From a checkpoint of a small transformer trained on Wikipedia.
Size: width 576, 9 heads of 64 (3 for keys and values), MLP 2304 SwiGLU, vocabulary 8192, 48.4M parameters.
Architecture: RMSNorm before each block, rotary positions, no biases in attention or MLP, untied embeddings.
Training: a variant of Adam for these matrices, 907M tokens, 6919 steps.
Each number is 500 + 40 x the weight over the matrix's rms, rounded and kept within 0 to 999. Layers, rows and columns count from 0. Numbers have three digits each.

# gate: layer 2 MLP gate, 2304x576, rms 0.0201, rows 1180-1211, columns 288-431
# up: layer 2 MLP up, 2304x576, rms 0.0196, rows 1180-1210, columns 288-431
# down: layer 2 MLP down (transposed), 2304x576, rms 0.0181, rows 1180-1210, columns 288-431
gate1180:491522463499439458540484491459519441530469404455489485584554503519500428493432578479460527497465528469492509485476512453428503474532512493477516491489483530549462494536466472479501416470459496492468493483615549533410546535472435521490533476473503494570561503500525530542425552542482469443495419480469499570449466512476542489548543511558499484495457497589516476514537500495440473548437437529506532463531524517504494524568468482550470
up1180:438515554454531468535477592460543505458461537496428504453442575519499506485492421469575535472494518530410530495443550519477496483449433494468539498514413515494525472513523502541480488561466528547522534427486516490499522504514467490534487447496460560471497523507529465482485568568545466493457560498514548484587419462462511426505492468476451483498402542492495479530517537506525529530509572415467528478507509450517589500457413410515514
down1180:533467522454500479540454538543473409491545490461565456426484487501534498493563562438513428493549463518507445399512531490408432604525532465520527493471446473521485567591441549520563482503503488390483513456449451491499512484505496506518544503505578535500531530532428593483523496504455494540439493434408483512531509481476550552451469446538534429497507566538443532466537469501490506551484530510533436523477431565531487467484508477503490
gate1181:540559522478529515388492490493497478534546450495504451510475544444461465499485527486537556452433501460568508518482457495485447503496522460498506568584536548429505475454474484509494476537525491475566522500580521463440456446526439498500477485454506482471482526524515487519528482508538559498465466538549478513470462512514463516448465459490469420464549558451579528489502543504476535448524437497426505486472565481584479568512535508439441
up1181:503500427502477518525415495541495446510459459496416502508498516494435505559538501476396465525442487594514505514483460475473537530515512534513472459508518495513524552537467515508521442453578523485453526484393451539533493491488575534539567496501435455539566449424481485488520490549469577498625521490552457515540541541456473548463511505556589508466453438452452504432522488547488462500436458553492510482529439546497476451465456518491608
down1181:523514497556463453437496537523542389568516548501471454541525507500475513509521539467440496451428454517509489483497509491532502521460508472516557508554528536490511560481490471492520507505511463530489489534476476535444549497492424486527480523472524461454579479494485546475569473556548539471542532549527488590488552528501477530477483443517540453423522475444445538495502446481584502378506473557413561512478470471546516561484510540468498
gate1182:530441504523478473460561490497475509445509462506436455525484468523533422563493451471514558508444546513544497584517518456482524437490552386502448481500460492489460501540545477518511495516511584472478494551528450496501509475528386558491569559408515481492517500537452461468570505470495470507485507491433433515451504483476502510465532442464577536503531474487481420594476538491420400494465479445506497497556470473513473470420513511522569
up1182:530492485531451400507542512531560434540418459461514486511465419453426463495456484524446580430492469521460549501507490529457563458482563481466539450467493552456495566533423487536517479511475530444498479548541457550466476537523456459518404456496537476458529558505567497520538520562530434529548489537508486475542469496534526482507490536486481487495512515564523409544477455385482497477510511458498409531536490440504484476508491471448516
down1182:513463481470467465552485520495558393565454522464548543537479446444446460458474466515480515457522452478417546456561522572479511474510524577496512458471518518446538566517435545476533508482525512508486464508505524550476501493499527529511448440545497474459465581450605625536497491555539444519575480541550510448564473528523477523499458620499449429558547534525506484446516472434560595494524448511452416508487482455497450457450541515505492
gate1183:501451477490446548547451508443497504538528510535556523449542553591538414474485516532473574599481449416491557509443539480478572478463491529477488505526478482563508462514491514485506461558524457522455517497510552605570523525454463427502518477515546533540450512525575501482446512483502527487485509493513538459527485567535500428491510522511561530442484505506480475465476450480513459507454531495560419494453527538502480489498542413506540
up1183:496485526482570546467445553552545427532541586500546455496495514479491517497504512478498515535507405546511567450537502500517449493565503530488475466523539568550493520536538541555555567488486435458474549419432450513502493490476500458472498479555468544545460428526508494516493454516462474497562437492508495435555432514473502470482488496517450520532517536510514494543500482520619407498463504498478492428428530511474538496528501518498477
down1183:465487589516504516499453457492476541485500554500515429494529470432510586478454533554490486485475475507520505544489441467520476470530515473510514434492491568511456569596570551521542537442497467463511508485497529483437474475504499480514580528490537528519504501529504453470505481501523460477553490477521500468446459520581525510520541524466526500448525458510492593568483462484568470433467558490493521448435437460584514479542466545529534
gate1184:480474547444562521480464528494563528427443504414537499504475497514516457434570450422557549508512546515590491465415502624520494418528454478571437479495466443439526464512592505468556415574517529513606549547558505505471324441539443504506532592419518530494543531538516532441489517485579451449487544531480545425538531498542517488409479514501531445525479510502510480541509558460390477488509491461441539520459526459518379542526474521570512
up1184:556510412487430530510483476443402496494546512556478552439527520563429497557522496513510444630423467502508587529491500356504511573474534523472460495534525469527458484536487470493489511490544521557432483505489598447571560518499487550447504493541523389603507440434487529530590456515464534563604479501533507614476524492528471550499505506467545460433526527438493490467439486605508478530504392496611500437568565573476559487434534484507476
down1184:530539487498445568484451582545466464517524462488500517467645578564457482439502483559538479643482437533538524495527501426472520528454571549508500482488501490507496416481502538476494497550505532568541424507509609507534456502551473536514538474583539451525467422417540650486536525530485567577573605537551502569545512407553530489568494480518560481501527484512465481524522519548514469531441451517549542453520590508484500532361489468526432
gate1185:484510476525533477567487520509539495556488558415522438485534504545487492531498477581541476497547547526481474533438516491491508501497521505514430497521441467452462495495515504493465474465538563570560542574452538521531522530509460499482514488455436488528456439551515537420470473521554437554546567478453519531543546562483497459414579575493491537513485416477547489554474520520525512434510532520517445477513575434494540460496474475512516
up1185:513573557556521446429573447500522505489490481531490425566439488539559414528529452494525533569458515478516411521467476554418493443446524459435514565506494548532500463495415420474526500565533542530521509461540522500480436496500508501457446502525500484464491503554477431493457473507501439481539526484582432516557512555521434428456481515556458440485511568458516428533447520478490485500505547495501440484517511494476488474492445521548501
down1185:523493508437542461468552406486515502552470481531519487527547531486526469509456429433510462504522474554608448553506616560534503469505522537416436588491474495498524553505487484452522488478541480566476549520505468523535470498478476519432490549510480499491435536549452479487475469490518466459507539514495526540554520482476551476442450500519530507556455468491492473495510569460505461481483505474446455394599459487516439509538522467514469
gate1186:463501538483493546518502587490561515495495568483494556490556430493526493534502536510503444452500465465469500487498484463501485470503498498477491451492506571484541523533488510524519481542493499502465531493394562453462494485505514533499472462513517459497506507525529523501544481567490497481500496489476450507500487515501543523510498444578478487393520541434466484495497494410529567462434521442514522517514507539486525530459476505518480
up1186:560501512474559495402500454503509447507458544508494480546479464445489491506482496482524509488549529538576552464504475490530540450493553535462508484481503450544457562512505508494445430522498485438459470462541479426456520493452448531487505554512464497502549486442424506485422524494530521473469531497597514542499529532533546542470444505521462503500528509540561554516480496542516470536474449492552517495436470483519442543447562517503456
down1186:475510526595517467556507563495454479480485485549538435457483524475524528490450534476496404532588501464514448535466505449485523548494449481458511486478542490512503525504509477499524494606563457532489466579480449557515565424435475498524481516455461497484504449505558490544549521492527493574523472525533547522503549483477493400492514443494499489493494449495410467500517459496514515471499509497494535464519518537528434522519487477498513
gate1187:471498567501542450464544512527498481518390496492516452537485502496549534532484495568516477517541509475522539526517422547492510509518491504505470513529522454500500542523516570550482548518470480525546522540527494590563491450566473510512499520560495594573442448570452516475529518497461405483479490512487510524542501512457528473494474475545482458480524469475452557500505532419514507495471531529447512501457476421463497502529493456528535
up1187:532471501506509510483494445434499488496506505541496472523540554451519485511469492553535495516509531587503455530474487502535571525499377489558485483445476515508469557478509476450471502509516560499488538471567493539468526485486528554508466519545532562529450489544459475491474502507543495509485483530472561538500484539525506464513437519553484518403450474492549485421445430497476543532473491510605460477503557480506522471471552558607534
down1187:519529550474475499526530548487508544459479486496479531453505497578521552423453532498515483497425459480501514482516557481508500524529536519478464481495517494427482503547511525574481478458511541482466548541501519519505559491466446473553553559445512494539517505503481485485557503471469492524533562489488519486504452456442506497509472463537586460489525472453488480463444522510441478476477454494527520483464484444541508430546525495492488
gate1188:517513455493517467549532464471429464594513498452484494488527510487508449517482483424483472534493472516530525517484486504430541475541531486563507498439467470492474503581573539464481552534590477489443494536507467600523451527587478492550533575462537477554448507524442511564457529484479457472496523508402494558510520574520520531505526450466457522557532544494468498531468495442465475574446457527542461545514526507463517489475455554535583
up1188:451552493510482488465494512463513568489568495493474492474525455522437491498557532508504528514519522509507497453485457471527447469447567523500480500516491485450476431510532432530556481541499532554552533471422534459499529468482533588464541500479417464557523484465541515455501511467525460476560494447517422471531481441488463433445516484530496503490489538481512473547505528536522516481502513463520587477528535450466501501429619477488525
down1188:445525467471527461476510511538481547459583500456503471468507451464400498471466511485517496498533502515555521464516429470542400496550560504551558500515450506514470468549480480531524518465489522561546489482359497518524511432493531548454478430489457462507505462435506494499475488478564507518546487418439422537559454461467490520488491430521481525506489550479531502525507474482577515482550516432505591462504598532440538546424539491439454
gate1189:551492506461502560500523421484480503469480441494476501567561490497496508518553531504522541556485558475469481526546474516517540453541529474567521520539543445459535583493543529503522464507536477484445508518549469412497437525521530604541494522472424511512536497440468477483538553515489463486478533527451556531554500497509530531518485486515522553472534474450472503442468504509469514478490479537471453572525447467543438541536513517520435
up1189:534509498516504503523495483578543517455482462527523486589458499516498595535497456526571557479521480461404516492555503498466553543532447519517548530525510595522502549449549512503477481455427520478484439511591498490510469541506488486557514466489471503468477511442506483532477542502581457497483556523520541439456475478444534598563472616475489419582471462482503534527496555451509486512541510555539542490616480539545490505519546520480458
down1189:485529490475511423421559502513521479510488464441522504444509517531488524480520563502501412533468480454566502452521497491448521516458539445546530490526492566500435536534478474546501527458574536477534476506536517543540492498478472484467451491471509515509486523535546443502513541471541491491474485567513456447454482545470457545447484583494440502561533524552459527647485531523483461517564592478517515423515487544463472468502475492560507
gate1190:476513535510456472515513554501504542503509483546472490513504437494523495439485529464468488436474437525521511509496570465551458495511531502568496506555468497523542537532464511491493476505550465456477515494540517524499524520456549509457553533531508545529500491493563554498528429487454442526420529472489517472478491474503475504460456517489503524553519446485444524445456505480506443457495496536538534483509531499531520474446562489519520
up1190:500474488511491505517447507424489524529538553486548571509532478519531497558547543492535487490590471572509545466485464516450555512554524467487506463485500475452554482500538510452565489425544477502457499513482449490469510509457578477525534535493490491490426446495521538420549453557491498465460593479488526460491546423486523525430486491570490543530491442529581541482500479468485469486536515486460552498512460501500484507480509518486471
down1190:545455534506459507492470510496535540449442490500470514486505490509519523496465456515506553502503491440548525485441522492473483468565502502519445489485386466469487479467413492536414513477503528499507490515505522491520511489507511553444502539544499580482496507479527407509510433556469499488444558527436506570463506494499492582462481526518510463538588454548487528494517477448506483415460471520505529528458515525509474471525532492467539
gate1191:530478507527509544481463582564444455426473409537459501526463517494471504461513464515465530569404501493529496517478529447455514510434487449486491503484550508516509424457510499564497472467443513526562509566554554570485509412487483478472416490471488478401501597554488514439493479555557486529534458507528483539460524520469510514512523488519497475524449538512491517565473583473506517453496527430463429556591444541485511531513506521558457
up1191:595509567469465501497497511439530502507502479486544521550560397437510503478514500493541470457550468544484550532474490511516471458537502542562440529518548505488418474566589408542474464521552485493503513498523500433478454612492558527505489531454473541494483438442501530583461555463460580561532555486478521535514507492476514479515506467457450474542520438460462514576514528531414404513498510464464555454515546506599517529487438528583456
down1191:482475486468547546509498459464462502496471444536594496513511481526531482441442511528466426526454499555510532498483532492453482416449462565498490498464503513443449418511490577532487508471535479554607427501409488445538433532447498537514425532451516440497473522523528558436466530542525485493556525526479470565509539503525522521488546531476481534442529517508615483517559527535567445470469507480550460435507523450442570518445495524483483
gate1192:494399532442510480491540431483468437512525492441489520549515542542523458570489475417444456513474536538518480483504500526455486530520549530517479561496495436404498579519477491487519455561553508503488485517496452489536511562581519464473450524513484487581528476542507561566580482511468546457548471482440488450486474505536457532450522429467505503536558534462518494450448503443569550469521454500436481449518604413424453461468507489494517
up1192:416423462467526468495515485519482557506435501522510483550432569501473513462462404492531441485467534573472443543460509479488443520504441529443504481570494487519540530491459446514467497446516414543496475434508447546508568478524501578524489479493495500536499504524468531521525492468562470431484435442445501480499503545466495528502522450527465534475482515464467439509561532474514508561496497506449453528516498462480509550456518536484520
down1192:461462463452524467483501511486448522486446494544511521505453580539494543424470468470516503449511456538465453588511515490492500481527444478441463498559448512555539537484481468504461506462452461589433485454558453530493546517454420532569518464545507501502525506548495392514548450457490437443488460467431511488521492536458487486498508453478479568467449512451509435518502500478479487551488548506454533555483461475462536534543488527486490
gate1193:480503531505418492440486585493532468562453503473454502535523572467566485558517516453420530577520499559573553478500510520522449548545494461483518474487518515509498488455487489509444471531520414574543415438441577468443515462485506536449469531504452568459496533510574516538510516503507433437488515543531442480515518441486504503513465434423493531485461534498552466501475544544506453477500492554474484506503537525540505528435480532559419
up1193:505502459486425456510521502439537550501507508532537531483522457505537551521578550478525489541399607512554457482527547456489464480490485557532535571544507449506512467488434435487464491559460474559542497492535490487409563457546435516453510496435552478507479511451463529480493522542509502449538510454503507489444513574510569482478449475573453529530399533480547607460528566455515465534434510491484538450472493568538523508535530579482519
down1193:537500524568517406394466490436544545456506484542488555533454489489478458538461565431424495522541511461506474495444538500504507560485474621495480440512530471566519528460505547485499461499437488504581477655438507445582476479446472488503537508429572526517561495495532564466423511483504556429519506466477523425480533476495452540476544530488505513477466471558526514442527506506507532520476471519508544426580532466507452561585485517561593
gate1194:531529531504494494453501504503528466441448460534463473504501429513440498510548502458530513539517496472542479530514501527422486498456466557531459510535537465521485466524540454511571439466512553488485522428521524543443483466549484558499502568498557508510456591522533502497497538467481462507483502506493440557545605353487533498478487384487558569550478551488476561504431469467454530459458502467496525490467531507438505538491526459519549
up1194:474528575498473517451484478557527488498449511486518499473535484521448497489528454456544470492573469492509459525504521519453471508542487461595513498531488522592523469471485509493493459483469511496512466502539511483490504515543489541571483490504505462484498555565492525543520476494474544507453510496482474613518528419479468537559508435586497489503458508543472565494496461464451525560492498462511551523495497504460517562488481479475488
down1194:473448559522474490493489482534496573586511595431522515536486548527521478516512497521490454479520491506495511517425522520484423514557523449457483528495456530496549522516476512487503527482411503490538483559479481501513533567496485492505483461444436496471517448511489561509514485518495559461472510524540572519492457525496406591582529582640439511484469448561520429468536462480528540573535520507527562486528567460514527507541457490475460
gate1195:492492556523549522550521517504522451554543474514468498522499484499549534517517460500533454503491478533490560511455434452529502448541524459524466515556472425507523484544452527545429517514465526574505497521476554511487511473604382507569522591475539478505500481500339472427512542464517436388506548367500460462416489530469538473477530476504526502466552520512475472524541472487471412445476485479470540459430444513502458520456515547426482
up1195:552493582479499520531470552484459431456467452528539512506492536439553452524474493519518514420536508485445498508521469541544436447535486516476539522495492529577454484452476518516436481444423449495515515496536496500491538441526464430515450565542519547491435560578433487482520510555518503444421575491539488484516533504472486475491500477534559507467535546535501524471506499494524446449523590543466537444480487534534488502537492526515459
down1195:518613472510467512509503498461483509467477483497492503484518494517460452508585496509455501516543489455488504495522481525458479484503492554435542517451519529536443544469527487504497502472473437455471429428553466487478543479412534464488466508565510570471464463515614525537485494579470566557423472627547570558526505440510503511466492555486472483476450536547531559482475533506503522524513540586477476505564485501555477435556450464569496
gate1196:519518584481494517393504595496488455502471560562514496500474527479568435467505519467450447481529499544495513520529457497543520530465523483425532504468537600588565519499494478478507499502506467485564455492602514436532473419505547583575463424481479559441499431459445502465449448514473536494379503512538426448491490466462553523521491442549483495496510516558509532485520524500497516461514453500494543511509487460454580515484533541487535
up1196:462579464463501450532538473576506529508514491579486564518558504411509485468517502453496493438527518428440486485501462568544542468520482459439564442483443536468500533430570535447557473459509498493443478431488528450433517493422433506452481501509497537554404483450471478506486453554519477428511603554511571552472542489471492468540452482529535510475499498518475426492464497468426487478535559463494535513469481537599528564508496520485499
down1196:405424458508553520478456522439496429515504518487497500438452520546487523494439611593525451545495485537592524512472468477519512525439519490589488578508479485445458505478453486462506485488513494488493529532555487582448513477519487550491467515512491502473474574520549619521538478440553469537552448532504527545536455519543474526471496477458525449465476508486475538460477494455524577494486466484555460490517556525583464465542489486518449
gate1197:480400496403529500516541615553454570514483542580542410328490496500526500591635427482485480505477555455534465500501472452510471499452409518570445550485458499557527564485534469489478498599494515572531496462511476453501420479539549401537491510387524536511416465435494499492542486463486637504495470434574499525564491488569490506491493464479477551539473627512445484582507516517532543545449573564503558428493585480535544489504460417510557
up1197:472470441493528478477484506518521527487424486584433531431490510473453521491442506513525436487520472495487479550549451489444502547530514500539457522517501614570530465519458462523462474470533483591536506510459543471613483523578499512547422515453478511457419468568513485575414503501503559449463540435517489471524489512418565524491404478554435511545514522524525529491516522530518491532556584538583502560571506457461478463509531573484515
down1197:473562507498482510488548559500484534507447486504501542465519561450454522469499420533436511497459528496500513541565459471420454499575526526486500504587500548577547457448428448499439548462511468558516437551521534499602508460551480455490481524477509498486507444485540438556465480522465548455493503453471416460509472550426516579470420559495468452493474471509510561521560532493551463511469556521533492574549472496440486464496447536439522
gate1198:462536532457497538575554519431526469482548487449510442443539569495535469515505434539538465539460498471563517476481533463585529544559550499509485523555471548474501483513561557520561520554515487592490458476470456476571468540533482437459521500472488532480531481537505540497501471486467459529536457546433486491513512485511448420494539463487465512514476539476437536592507510513492492444463577521548460432502517493587509445505479507556519
up1198:458610515561495474543478571543492568521497474512516508501426417537450479520528606457402518442535495540498544420539560530529446445474534404552445479439542445557475445507558474533459565509511463499453555571472447553481516438483451494465508508504481472480460449529549513509450522513535514512412557481515509512502529528462520470489539526531519464476458529511478420505502556488551542481502494567495410545544545513486522516432552482456505
down1198:526622460493470388494484479503437475557484512423486502472501428477421489548602567463429500392508476557545498469536537528561480499497499451471539479450543493514536486492568508430514621510477381486463525464521557555504443500466467523511533481502570428485430503526468526483501540504552503508475494436445498424572491538509516441450588494531563522483481509462571433461515529580464565445483409466524448512471581481516575497388507510507506
gate1199:495478459524538526503542494443500511492509533441429438440469493608472445505502473539501516510465476474559545466521577518512533524518568476448543443483418467468534483444494511491571472524519461560500508516454510511542573515516499469533493506502465542540557515474557495465467512479461514532524497460485505436481433484499475531461567446428483538526530493516436500477481502445544559502449452486472487555429575461550456525491505447562521
up1199:536518554548497501504525434480608507504543562505541519454466509532492453447495502449502508453479550529528554508515426537470529436449508544469501555538462452497427520474498571479480479504462515456545447463504466447498532470481533467525485436519504437562485504494530520443523517484481552472457519512563537507467529497556475507470507503477497518520518429539476447546541544499484489536504481471496465503486525473427424571474550541445448
down1199:541576581509635504527481499539498516543441491563556503493493473528540456404486524492486479423508631485514533487565486573459511521449544477478512487516461478440519487485519519497450522499498467484525501483454447464520543492515527590415517425579506500484542537499504444487516576486543510435459413481508462548499593506501504533509446537447468478488516489463455482588538579534451467473458483480468438441500503547465468502417596497562506
gate1200:489531517459539472550555534472541508524464495518425550524498480493443459530525482439504500519501495486505546501490475558586535461503533477568459554522486414438479513503498498534552531465526453513467487461463533484624514467460491524448520518505433487501426491504541527604517534574531518552527504463455474450514484450488601521391470485511532544503490545512464529435497570494497458565429439529464488488497571448488536449460520515446470
up1200:475529487459483480545537500537585496550460452483505571581476413473479472471519498474489498423512382489486524541508488539546468519504475519467552545538458472415499459531494575534458504458539491447487539527583509503553514473473510523512478516512533549481464512501517517482498483529446484612423476503411522531480439388488491526500469530460519417575441536539487536463533554498490461500461481540475517548446536490497561468561530577513493
down1200:480505478492458445489496508468459457514544393496520552538575585552492481471522398556537516487499435499472562511450545437444452533485455492470550527528444543490471462482465547503520431529515553481583493509600497483461510468475495474513568520513596505499520462506430303458473505522501482464432544523436520524510528458545441480527531509436506489480516453481487532466501452552536478428558522507510521518485447517500523546538498519563502
gate1201:464449453500467477479557511473451521444502421525486455463474536533421522492535487533577438545481414472517511447508465522472396487471478554493520543546485586457460431493448490472517517469450581534493503427450507557472449505523515494539535454527458554589520518532455525509456553429488464412489546482524525495461553451528533512524503505439510571465449481467487541445496426566481529615461549561453494559523497612574516543577480506513564
up1201:504520462452519464508559478497419484478494544443517443485411618539500519527504458510518466454404504535481559598520538485507429516541429437489470516513421521501433444521472490466478533538448502501539499542453483518493511480506458481523537564490473529519460504517515478540533516455493513551585470542431504525538527525493452475455532538442485474462450474462533451495491581485478467528489500534540438495502487497575513477417439444508541
down1201:461486514474484454484552479523455525416464434571510449492612527493496585494509478495535501525466430460488520479472476467487492594397437536485504500539501512496467491514445491505520483502460602486528548454522517534498501555586566533516504518486440537490552463558474550516560495523446491421428483499495562458451518488454450506474494516462516542495493513518484550548545498481521525532501541512446549532512479553528577526553535523448491
gate1202:522502499450469517535519459495483454489479514468489466554494486512520538436454425475488488542525497505477507512402428477480462475532479589527477532470465486468436421524528605469520542482523516564502479515393515548475493425441518498520527525510484528494409520434482527495554571533542442491508512467389518490550499464599481465474511553467520453450418525443477424460497528517514455482557460475473436455426581488547518476424571453603468
up1202:554432513497499456547468501496487449569506556494476497462492427455511426551533551527503517536467573533534557551496489508503556459485525479497492521508534421466556483470536345503497453542579534471504474486473491450541499570545480523478502507530464474562446430511589467509483547477559530462510556424553468485493488614455564548540494401577503551553493625527520522483475494435442496434476528491540517502564458530493528510444487495427538
down1202:567506480496443468498502456474571453507502541491444471522421462402505482532526497527546531549512551480391537548474454536533521496520490538503510515525536492500556469516510457503507470544514508494498475533409501539511492587490490563507539479506487541592393427490556625494565564505604516460494549519480465476495496585524645514483444444472485456437495605470468540444536585509506462496486514464436531465509485517560539503512514490532502
gate1203:494454460512520502551486448496516499522438530569509541593468469421500472411523510479472537450566516453469534527487522483428509513528476507437494486454583469566434504490491507507493497529481540440478558542496573519475474523455469494508497568477466463529478488518545503413485507602497475555501494503540513515506445543524573540520486474491541452512435471478517506439474523503517415458576492488522514505525519509448523475513498545511598
up1203:421578538519516479478502473480542485496515543513504522463504547486502541546457532406498437496527467562495430433515446571458593500426517481401529557529505536487499465425525515467539453468520486526477471504469505525500503483461465512481480483537448507460531492572481487475493433530500500477498531488515459419520490501529575448450576445532520558545489503498451536516469514505502519543563525515481527574485609533549471549503571539522520
down1203:493473511461431602503389490514450530493489490589497501460481491549506530509491569527560535510481523500522545551520442418540451556449480510637503512558445495489470509525538526525546508511480510533537528529557479563413474532537559526537570518524473472454481560491488484541499585494475552489512450474469528490502507528472515533556482518515530497466494472524508421504480440473498557516453467557488481497504505498516524510430478491445499
gate1204:463533550496471372492557534510503572466570511453541438499475501480532584491488417473517461452491493473431468486571508609568469479522467447486511519551489528474522489493500516506498521468509440431540496509538481545441494497517441523585573564423516549428482510477399484436490510533549548389467527486454522332467535513502510518515568494441492548515481472468543499488515524451435408593497577418465576509466379488552458503529496560496520
up1204:492448469482493540506455493504525488485463502575522482524508510531503460521525506596456545494493530533462498502450503449421522494521457529442551486465519575519496550559454529511528508491497565527419456504513499537533517493508495494458440418500482474500500465559573520503500502516526512574517411583450543550526419503508474477580472567526471448486471498531485463490502421481555617374531546485519417479579536518485507493547525448491530
down1204:483520488483499528536464537485484457553467474526454487481567512508492465470514554500432424513544483530536517505476490455491499533505507511521428488504486456449509452484506508486517534502532494547548474448514478514528447550500549437522502490554484453516503484390505662523481558490480488556555561446559396548514553403429476470544511441494565462533470507543489530555528507597542497599528451497497520504507555500436497481387501483475504
gate1205:508568484503472534533481548473482494566516474483546435444484466505533485477464448522495511548497539540520540529452445508523500494489443480541505449472369500518536454500474547506507476538515554605543525542457556542609497520514497525527497509529580492479516460519496477451504493511423481503508523449485506465485496521513468512489523495471493482480472491435483508490550499422607492464500494455485505470555581465481502458481493491552481
up1205:496437532502530471520458507476494487524388503532513484477523409488499540463490610547417448542501487555546468520569460518497513488512437454472536512401472451492472443501520421459460469527496490565439394543445517469553518502524475509526557465577528474579492419479485520537521476580540546520498578454538487489589577500489478492517427510538516450428597511511562511471489447471538504497571526523526459544417469539459544541498511528545570
down1205:526488520461489477506499508518496524487457484534520528504435506456478546519478514497480540430502511491555446554559382448464479476580494498481546494469503532489458549448507515445482540487483483438458499444507569478548554520481545518516515495551560486530455475511469419522461499485598482516490461531495447423568555512516499538540475493497575419504467438474519484525468503499493495487528449501461444540448483578469542516478424495545542
gate1206:505567460491532472542492507491520515492432489534501464493501476509448518496478489479427539528496504612527489498519476486436514483578488478482414484499534472535465472536445513456569495441535460448531447524444505514485466509526603526466486502497550406498490442496529544558436523486503490548561465539464508453488522462475567581470464541469526543480544552450510534505464509485488508482539441446462505554507524551461512533465457525512499
up1206:497404482524418471513414516442433464523563474562436490489580525460556450567535527448566488492482495429499525559433479476458527469479433505535553493532525503459562482477535472584502502496508515525459504471551480539463573510514503484496431490531554508494533499498445506487550533555470476573474460482472527476500440561520503388560513482489466478489504522439503461543463470514515523494477555523496451497477556495568493484492564501575443
down1206:525467518544449462493509425489454410502479469491455504550516479388489461515519487485542507510524572537458535576481506505512470546460462533531544464555507523508515514458532515493474504507462532546527466470498537538543480506552568466535552519624483448506517499476469499528544571568476564495493455511504509453480491538426481487513481451544423488505477463545506447509490510489504476504571469408491439519464482468471440464587522504558510
gate1207:520512455467420416477557543503512487493503470503456443525479558412536520520483450431436550569380602517524388523482526509503540454480469509449481602458558451552535543470500441517483559519517525508491466522554461524456433426503444511451523520465528528552571502459452486509474498560489484435488537475526515508556526484563520544528530514493573529534490488360526526551428544528425435476508539483475533538460513528548476500493470524575491
up1207:558500531509563596481433523495527460530476534480513459456552443579523542553532551537491450469619476436503520401502524509480500511498478520564482407575455531439473493551589488441517413447559566486504529485462570431533542518450513550519494471477453495447497478501515522497517553471473503494468487492491502522447525516524523500477411520445463524444512495513476466508519426527500524472501378532541508471518474489456504537453566429483459
down1207:496572438502521472495540503493566519515532468475520518507533495521471486493452511508510531489502538487494484469481541494487510507479497478485422514512543462475452474477524470462494465495538494465484525481527506467496488481502499525472499490437514508500541462482473882459479513549495517491528531469506508497501509527514526467461484498459533511478480480492449473486531503552462476495511522457519497509488507480499503491425495534499470
gate1208:456492483511523523479472541509471508508548546409558507416444534531464485562468484504496485500468506488487533449537476508524433487489533486507553477560440505467542417530514475435454505544488565592588502524504506462521493529527505472566440422536488517523476518479506527540535498463519515503509484465460458547533519496481481448459576451504470550490499587455441466574489529453486583489446468517466509477508519478510517469493521480550461
up1208:509528570494602563557525547519533520452461489527519500514507464485540565511482482455514470470493484476464479509543569459541552559478433486474550398512497538500506485582520475483600455560495473482534592354485427521532494514451416481532513495512500522466573510470480527432489406427472509490552489490482551445465484458490453536517548575475448449473513466503532438534476411425563489379520478494538470542425434522502497490530490480485426
down1208:490476554500497484507464489456511494458585518507506524512472500500528453515535543455483488510506610498460552479536516420499503560506474466568457465474519531381504488564605462434461546479478597484399566443521486521535496545488497522500461511537537513524585591459505432453540486486476433409539476508469426465440501442466491399488490446570420545466502462518499526503496447388564578492492513492524440512552421443518600522516522471526527
gate1209:482459445488520555445497463476507470522462536433554507438458468518480551494496524456428504575504510528483549569503426439495501441470464473534473480501521418459432484521539515503540476519508515493574490539485504561500516563503502492491508560548534481478487545483521529503441496460469463534510450477458461541508439452529506501551523437513512567506545577469428537480541495542518451526433411532458427535556549517529507516421518531548485
up1209:527466531473588461424485470483490427527460490569511469513544546519471496571575531436452466406461561485454503439477413525511551516479546472508515471485585466552497478480488489509484525563529488435522530508537492527488445494511457493514494551477538512495488561504450493508457551540544503535466483523581470438515481528500579516463444446476463478461568573536508563451495487470406515502576490533470502536480537516465521576564465558485482
down1209:407554464498536531485473387467503491491465545499454537468527498562553500583490425538481445526430510484504488531482491511494619485558446556524432466439504457468456485528469478521495476430505516460552496467511452573561559508509527462542488534477582506529493602512511506482460496492496441533518549500497516497483520433462504492524476446514467498484530567502527554526559540514520496521525537464507413532550529540493529414417516518452566
gate1210:536464511529509468487561492531534477489414507476550491536457556463411565462488484494491446544543506493459512557519487472498524552421521495439509483511440503551520477545507510473472498467506459516528519450556522485481542421489426559504409538480489435526557482476561451471520550539541476484484426565512483542515533485476547480492505457445471398460471564503507522518525549523491490535458524554497535527446491524481431496489493516458541
up1210:481490506485532476582485481468504505506582503472441494504532531513538488507545432465508465503448488497531511495468530482494501502492499500519523523550427498473480541512514510466488456486526513569446485543535454520475531481521501522453471569521473513463518497455506507502453489504439571555553525546402521517454588480539497448501502553485505592604479420457409493565491448564513498486492455505503541517500497511554418554511502505496443
down1210:411532558493564540480495575526532541494405553518509432558476446542483491447501584583506475552508567490529500521515467515542539476483622532391458513550478515541515505480558494462516520505507413471452573436505531498444562431487472521449458523466513509545479544511522441415516510479538499502494447521525466471502594512464559509443456507471488466509483533505448484491444487527432492521497445506440467501488503501530424449538523551466530
gate1211:496501498473578507489533444495568551484494511472448431441498519544474458479522527542479518458503508521517479562504495526494520516481527468467543517520551525541521438495418466520524461545496474570475495423471513454493494547478509519550530466527512480525542495507534539459513499461459571457591494499473468430497507468497569522507453518466560503544560467499546523568505589550546508538463559562570544475476479501534563429497472501627509